Part of a small language model's weights: 4.54M parameters, 289M tokens.
Each number is 500 + 40 x the weight over its row's rms, rounded and kept within 0 to 999. Layers, rows and columns count from 0. Numbers have three digits each. The size before them is the row's rms in percent of the matrix's.

# down: layer 4 MLP down (transposed), 768x192, rms 0.187, rows 730-767, columns 96-191
# up: layer 4 MLP up, 768x192, rms 0.189, rows 731-767, columns 96-191
down730 101:479535514540450534488527528458461531468457460455518508572526543503493535509559549493561546557481399510492474505608560424558475494472500435515518542553412518493457508501529518510503509489513495562456469467455480557416484508526508535448487471550592509456508500510488540556473464585447463450
up731 108:519444475521489550541511502538522502498476515444454529452516490488535538463531551406517557465534547556476517462505533589507513516576481499557583391484431532513550526527497543524709519435432497530488486496479480509501470593498496519484509585398508497520517502518494517598482448469493512484
down731 107:397419518489438438566486506515559485484444537554466418485491535482586540545554497468522521554509557498478488456562540557505456478472511494440461477476460508492434525452484553448547568526484445462479506527494516484582434492471512532545488545505522475544499485490428526480515464489492449524
up732 108:459544545488521513453535572463563509549434510458487449437427494499488527458581571509570456495537457514485434526515485534590479432482517527515468511508473473490439479519483484506436478481547450464567528495448591467536447507459473442514505534466516550501500495509446538554517545556475520501
down732 119:523498445451549482480519530493495599586529609523532533549490491480519556645512492524503528526472527495543443526457548504528483470420475517562459575454533541433493529502496558531486492533454529474480508483530478472522441527461480501454526467473475543462463504455533517517501519448496505450
up733 101:534501482487476523426502406529476490541493471486493468445482495488510507513606488481489505560487532507487502393463520537413494448488554569449577561495444424571469519509503527461526563399582588416527470502432502466472468530541555458544470477464478481463486487393525497520465486571532520509
down733 109:499550528536539470499484577527478358479502491468472577545527478488439504466535451530436441467530490497553469492466507480472540547477599551448430524497540525523495478502430553404466487554476467547530447471452505501530472533460586508428423477486485482448536499573449518507547453482486500465
up734 105:512594528523436549472493462453477511525491508469531475518497539515465430531493479478527440485498481537498469540544449483439450482493452490506521478446493598526518465401485529422393530474569486505460594458506502557532516469554477541413470501532542476551518467486475517502506502471439494431
down734 107:507433486574517522471480460481529496509485473521536482526480443472426479518515488518510441496502526542561498431457429504506591518524480493498477475415531504508471565515524577523451505487563472458495486469491563527504449532416487532525452488625448477413521467496498572481480489460467502498
up735 094:500523464479499462600539548476494457533523531533513536543488546477510430431470490529457492484489480510507457524491537513503496455530543466420524480451515509451464428495515501533477520572487532553545499513516490439588458527488552459502482484540464505449560540421470426555484562567507453471
down735 089:537548527517529493514528498551382558498455448518465503511468471532501532419469461456548517492495455441446407435509489468556426599489539511488555518557488447496508574479533509469550480512558438431490492461480525537501487513494441511591494467507502489411461449499507509420532526517514528516
up736 076:506457475462515515501565499516474529478539504518445490474551469479539452572507473440507517451574483491488540496528556524472471549518589437502490535547524473444503502461454510536434466452511485500419488453466485486480465407408541453438525519517526471465481583509463530420485508444513535514
down736 067:465528515465489463492491490455460495535537529511489468417537541559520497520527521501546502446536507470459486491578517487477487562491510502504463567564536500397472501504488463574518520474464619450495516444485458498580518509472503436554556522533524499539512518496511575517479537484532446544
up737 085:511467473535527479512395490486436466510525474455527446423469464504500529458533523526450542540485406510551532534468498521474534456508566526530441484492462541472504510528474528454495486531467516506522491528513475524435485607575503513414491522483429482492539494509484406489493528523421549563
down737 080:483451511549415557422512575445580536536431486533454470508525475452483545498618551588522572554499508481577505561532462550561473521534508570439442534509421492515524526554537521603531468544515468436478506505517445549472519513516506517550521518521487482548442533482493510500545519531430491576
up738 104:532506495485512564559513463509505526516465492550564520514474469485411459520447490478528539504530531498508524457459544482404544448503402504579526525538494505399478534474444422539482483464472427508505446601478514479514477505501460446540490518468471541458515511509508497521578457496483484506
down738 113:459572510575449457505513537447470493549448500514478530533532517448466451515544442488545513510519408500497478518456473510509529481475520469509614541505524571482479498481426459534482501526530587580472513457498496463538531504545558556507533535517478514489439524511456513475559465474497471473
up739 101:417493514466526555539487488466536494434409537555525463572537518496476448460452449487490497482568530470471481504464405437543583523479466470514524527500549535513442487512525426524479551514524566501498472442453515484543504498585465499577449556533536461604454531506477426430577449474525492489
down739 100:486503472536509462515495497518458458521526479456522516583601481467484490431484508568509494532507463552589422403487442562499462511543483533516497495552448446529483437500553529465572532503496513574495519473444527489480436496496509507502434410438483506513531485567571476569492531534503482508
up740 086:481550524506573452477454497555479561550460505557487568521532510567537468415488525511456501484497446474493573484466524464514491484518436471497577414483546431590522588549566493376518512524482620501487486546548536574516488545506523545461487481528487461455526478506556479520546482458465560496
down740 079:492543491488494538509527530507526543443403484510517511655506542558515494467507538523530535502487552479573442491506521538490522534496415445515481417510423479563408498496496458546516500576530516438486465513497427496493535472457468574517498409408505568494516530505456519463456505500476466486
up741 107:565473452570546490556552474464478515458454561500527446556393488476565538557532469492550549516486507503495490498513558498526508625522493530546423436489504487528499576494484521557491459512603511567595472507469498452522472501500451476490423494577457510490551504473546494487475511466491504503
down741 109:450433491511510482585440532491562508421499487492503516489445530624525523577533457468509479495416432507518497539559475607495559473473493536491515442506492510485475509535493397503509513480435544524520518441458512458509516469480438538490553560461504508493539556543458460412431492516508490555
up742 094:581482473468497474504461544494566529572471505591485593511531516518515465528529466463560582500498541510510463472537494454540476438488431496505473448436469499502459509517506584457531476446570513540473454491508472489542513568533497525526458479436592456483538489455487443469542490557517375507
down742 093:474449517427545523525532540503519497528497556559505406560508452495489516478552410527525519566521540562502472419541489553488452471506540456503565524484544496516608509416532463492520476504525524491464432492571531476496542486522492446551456543466417584530505532587547526560522510553436483444
up743 093:570522513567487544482521471480461499444492501479520495473404422493485406505529514561510465532520495496512442439476511482461448511506492452515469514546503457475508405485497553514453454563481527507417589534513448500439518495442459533551438521497446507615461501492558449472530438502468432472
down743 094:447506467428463509481454552573541460505466430496552590509574485511529435555530471521468514506455491498486427469577476450504517470539454528520501486439522544530537539522565477472503464536481525510394497514452502516506504544453490422469464476550467451487511525517514560528480464527548492482
up744 105:513522514404400522528516507441523529460434508466467561441487452520559475481513572473450474494626452493504495556555556508528541560455538495407498488487479509487491525553519504493493477541532507430478562493557456470525566552354481482479560517537496517531493547527540495493558502539492515446
down744 111:477456423467472491516539481468577444434546553506554460595391478520494455542447433533520490494490484488524455507468509502567474498510540535579497568487495449519447490479496461541562451525564488507523519525472505497503495458489591496519497543472437438489542474474517438569453513536521503473
up745 099:516560484465563484456471473511500499541564533482528488496464543482577457527479453477533423521547457517534470432521575518436465431504469419508488529580447554504482507456503529494456442535560490505491537520472556502549484500542455484551430455569541516501512506548492527586482456588526554539
down745 100:502451544512385469571500550562482486473528395505453501506459473487478427500480541538490476480517482512480507562540539515477424526521491514515535404565492528462487520486544480543542471497480500517581482447493447537522553564550470540493592550476431511489514452443445457461475494456503489508
up746 101:513513496521543469495384498515476438473423508546487487546429463508518490598539469479497451533514446521464507410502568505590551540509502533489500551455580492502495489503525580432429515493483461520532487537492515494500524455482446514493431461509501532459466496548544520497490517613519570452
down746 089:467468462506523454447585547499443533519470516431542580504471513495494529431415484426526471441538517569539442438501521478473501485447498548488425480521486531476529434454449507539501511475501516486524451497535455506452560469473526450502505500475548456581523461506490494427563432442457430490
up747 103:503444548476471514468465507488526462482509448478519545582567443466492533461502472548483446517450484423525516542573401484496535494449479453482523482496503474462473513496482588494513533495542461459477491468562483493629427538455484559492520577519417463490573520511458530469451546439552482481
down747 107:548521486525485419481555448516434452498491471496440548520490521514507524506560500429501554473507545430522492515493438483511480485507497518552487448523487518451437464484461555474504499463562474473439538476474425427490571469525557491543562542500549489517575536558537476525516470475530476584
up748 078:546518456500546453599538553621476519454513499484526495531540536531508492484483479530489550534422467514426559501508478532507538514481496516507518450451503477469502502444507490481428540497511477450480481438461476478444570486519487467532472493472455518515567596438431552479461475490507529523
down748 078:476486526502528542481475553482549527532466577615543532464504576455536439512464479499444472496518539456521527512498528512544415542561481486503466515496469548502505510609469510511552481517506547479406475440551556533471460492565476534500530567542520475474506515550594567480501476436479454487
up749 109:495496467473442511533468519530589565480489491460478407508491467422504476482430527520470494590487518445443488497524437502470594455442489539546561440490454512528564560503518463462462467494522494490487485516489511486458515415467453486493463478453455451474503491480491553527451461550503510435
down749 102:557386568487567521521475481491538484469542514535556517492531424453418476463537495467499477468501556433498457473531515510549495516466515526514502499447489487543515509461521562507454481482499507501535542497555468436462512502538461501544492471471500540515542545560484579510486474493488468442
up750 098:524518474487491545443508579569503503411461507518481466537510526481460511499543481456486479524501501472399505496570492433567532526513461571512483445536531484493521532547448510533540566452520461487468505543482525508498558532468483488539473487527430512588382503511482545444513531449407453498
down750 105:520513530522512398524423549497435461463551449484494502442515556468559527476455547519538463490584476535517561487510518439483477438531503532472530520469482515523575531426441479550532525492501516507477502542508548506561509533517542474520442518506529404507487551468565454509509413474570491520
up751 090:538554417497509453431431501503602543494527451580506544504548507547474526523525442488494493514502454513459494472492515406534500425485473513509550468544537433457462461592471573530506533508527472422479433517533569515455544465511553528458562505456514497488452446498505470578487550486525481509
down751 081:591484497441428548454503544485501501414504495548500570452419480476448505535485507481526478502487543509491454486465399524577536495522516483559520544489513493491483451475567493456519475507498497507536495501475521543571495490549591451489436512538433460559459531553499573462476490472507452503
up752 106:488519525539546466566510572516528555464538411552538479446562513480535548581548503546512568473457412393499448518476483517474575522484467507520553416488487520504530501476511506475520495467505575534458580517495478504516516461487481534549516549442524530526598504526488582496517471494463399413
down752 106:529400561510496557534548467548450461494505487543502447523483480504507455503543471493537499515482459505504522503514495482455458490467544443472482416497470548478578448461525518554408535536461561516556453517489488497477502458529506508509463552414469512501448462481420497504553524561458430522
up753 110:476475495426585472489483498504518538530497424502570454541411507451507504579488461531480552525513534463511463433521470514439489453501475487491501490495544504457415512522537524480477460552461512517479506513554497506519512511529485513446467482472484516522485592498516418511584492384508434565
down753 109:576476493431502530463528463460493504539465512534523497496489474479537523497473519519483593463501567541459563499484483492506493489519566520474492484517449501457453468557453466544485517420470505479517434438558468479475500560379419483447500464491500438523510430495455524527468446479476548538
up754 102:543466452491497470493527453372447557529512594480519517459538486503535530529509503479578488505479475532434493527469536471502510494473539482493493495449438515553508415518511452512503497507558422511518514572435406473597499556488501464501463573546523534491515511567559495489404518570464494473
down754 100:554528497439474503474482442447490540519507544537490536537496488459499461510506491553462517500465507496394507548512517574519521461494538492465468467541506509533572535443478521511525492518405523422512477462480478536554491488480534406475477474500501478569431488467463508484563448561449449511
up755 097:527536414502424455516512504532444509565501560540500457470466507525457466579523525517514415534477531503479492527552534470505543518470483533527484470551498480487554467557545546565541439527496509494414533508465485475505526394544552458526523475549552519530522473416468508550506548478481508479
down755 097:516520505474510515504579606559526494523484472584457509519541486444514477507501430510547573443467519544521568484456495495500569516465464494562468497499502519555527520482490427506433419523496471492498501534484504578519507458479586504509431452472511480535463523480515519524521552564484445430
up756 103:450505486432411552543521483445467481439468473432518481461463462536577530470476497442491417524493473446454507518588506523500568482462509459454480454528450486561556504582567423484559480497531610484528480540499458463490467479480529450519554492455498495529530571470525495511521523499500466555
down756 092:477477492494488459560588515534431505478445512502482507559528497515524603515476575528544567576461490446498502536523473516498484571522526540478500424515537508503513472463527520529594476538509598463474541474518515451456484470494406549464544507487514564497494453493514589465511535446530578561
up757 101:464492457517426497484530480436511498518500533511448468558503410503462521511498402459488468468506456478464508511496578448508516477509421521615476477472540562526419472532495591518489455481505510574490477533460482452467457544515487515438438511509493482499480550575481539553442537473515492511
down757 109:586524516489530464496498545563488471474486518427563499459481517494595478551629503427518472483480489468438498540479449461541460499491464551458489496509528509501532551595521530571537457474503469408551497498476582496404466500502429544537549484483473523442529422527464510446536471450509551478
up758 099:478538541535491494478480531446470478522437507511491474510498581541588587553466560471474519488482506443449442496531515513552521540466564521475595408461439458516509526549512563485535555496504558457487490533569519503498479468507444468455513463459535530550409569535458538506537484505518491506
down758 100:467479470558505432471529474498529563513452473500461444495584534487504489473506564459467510511639449502478483523448522429491516520565444545506488439502536512521532511480531487475453406457488458495469483459499533505435543467547543585514549487445519480487549444406529446544468498473427463474
up759 095:437434582474479502470422525531540516450567581508490474504423481485469514541496594556475437535474543494543480504454526542524522448510557531514520522472461526603502525506460538501455443482409549537421478458494525549439485547513520475484452524484475537444511460449466447442484543540490468558
down759 096:426506555501427492403395568509500567523506485438512442520536482499501506491516477455449507459505491428570394499504585508586493521487470475543507495448458556507588576506430436451495531509548485479511472513539494513457459522471484507492526457551483547568495482529534509545451530532523480553
up760 096:544516394514480490482519515533483520487514537483590521522458492514455520569500458510512492528495527475491609556488448498494518485536475510543503506526472454514529445509538583457509579519524508491495424519446607469480452502432495437480466545550552497520492605537469423489448495491477499487
down760 094:502551436599484484496536522525512525457464516482481502500448452494457525522504507441470509492489497519539455488498485531418505563467561505498470477458502520527560494561569521515458589484506536487519504490401522517495465507567475483451567459471533437545543577443543482503500546437520430480
up761 095:555472479521579609517513498479540539495505498509542525469465507481497485503496498487547437467537466469508541469477481484471561507476454490594540583492456481513532443582556512489515570473437499513493546483493505572444480489493443473447478463522480490518491587371518452436433497481538506496
down761 103:536586496524467481471529497561421482519492511518411526504471494494543510486474477516487478462464497532466418519534473488492487409531527525515530557559504543492533550523524468493500449497411521469555444562520485443429514526517537465463574490550437478544441514518521475516479505444510494529
up762 098:459560411490489562505497468464454498492491478547578453522502535494508522503457447475468521551475491603424394485520461485529518590508505503515560516461479456516497443529568535502461474502443528511437473542479502419416510540581468469463476462517537551527432488565465489537453529435472496506
down762 094:467571497534501456526522385453445537387498507446547604492517438452524465520515471489542532547531533546499454552503475529538544516465452530525552498495529462494499540572485505521556492464475485479563488572516438535566465510511485567460483510483525520476463497570432433489527408498527426544
up763 107:614496470499464473521570521507459523538460489466474538482511508470593555507541461456465496445446544468521505485512471483530542453512475572518498504584452413506443510489521591504497443472549560517555440528547486540441509502390466505526439521451538471440452495512535507512564466471477495468
down763 104:427489419499508508458434528575507480460478488519454462419538479568491520501410471495519444530558504512505512541549510548495453426468508546496572484571500500515466564504485451469451545512437514521487464565468473369498508502506462477542548538530503593461566473508536532445510430526547435493
up764 107:564528536514546486541459483520582548595475537519533507531422492458478507475549465470450523495457481502616541495507511504511567520590483458461477467511555520442464508496513568478470516523478544487499462536579573472474467472482521587461514456518483510547531500473451547466481487513531515505
down764 111:479453447514477486441467507479556569548583458524468531478497487513527472564462573577471497454518487439524444472515431532537538499561444586486556513503472484459483497491475577514494581541412594536530592587442490490425522497544561503553536554513493433539517484503518549496575513493504492491
up765 098:436434482511518503536499488447548539453543510496540499480508472558447532437514496581517455542498468469523443503479507532486477515436400436550520448503536534507445511454554514506521514528461465515529533494516523471516552473498500453467516473490472530516565469527491448571514531493541447498
down765 091:581536467503475521496509431547487456532470577500477432481482505380556508495436534515541511528634492474514465495431502449544563432548511522422564492554499514490456533534509476440494490455446427495495508531546412534479489467460498552508441509608523533481515499491522562446547507474574527446
up766 097:469453494509608440494563433556529556499483568439530490522450547550503470471556544507573494498502493484494489458484423478487517429534494550467507518477501537554488467488514495468499485556457514516481475481509488468487491481479465490557502523565502545525551536467545504472488499595503489482
down766 100:485521466524445440569402377475523453522537506454495504491504462545436534504525470543500499545461499457466481487530525590541491472466528438555435462444516542494524483488552519474530446552486515562489556472513575553526504455459563501512534546531462449510522466457453512485467478497552494496
up767 101:507461527383493510529507548535511544522512605475514478521490567494487461587472477452551467518514475554513496535480431589450496559485426456514471571502495521543531520568479563519478463446434448529468494515495483460436511563499487519525505517452579490543531587529401480512476426578480551531
down767 099:478495466584455476483475472489497474423480413530480523459529501503505516500504575489539504544493483511488514509450528537507542485564538535472463455438546439459508438535463544488544564418507531476518497469430493546546470474482496475502480509549499499487533421509526537444535486439476435520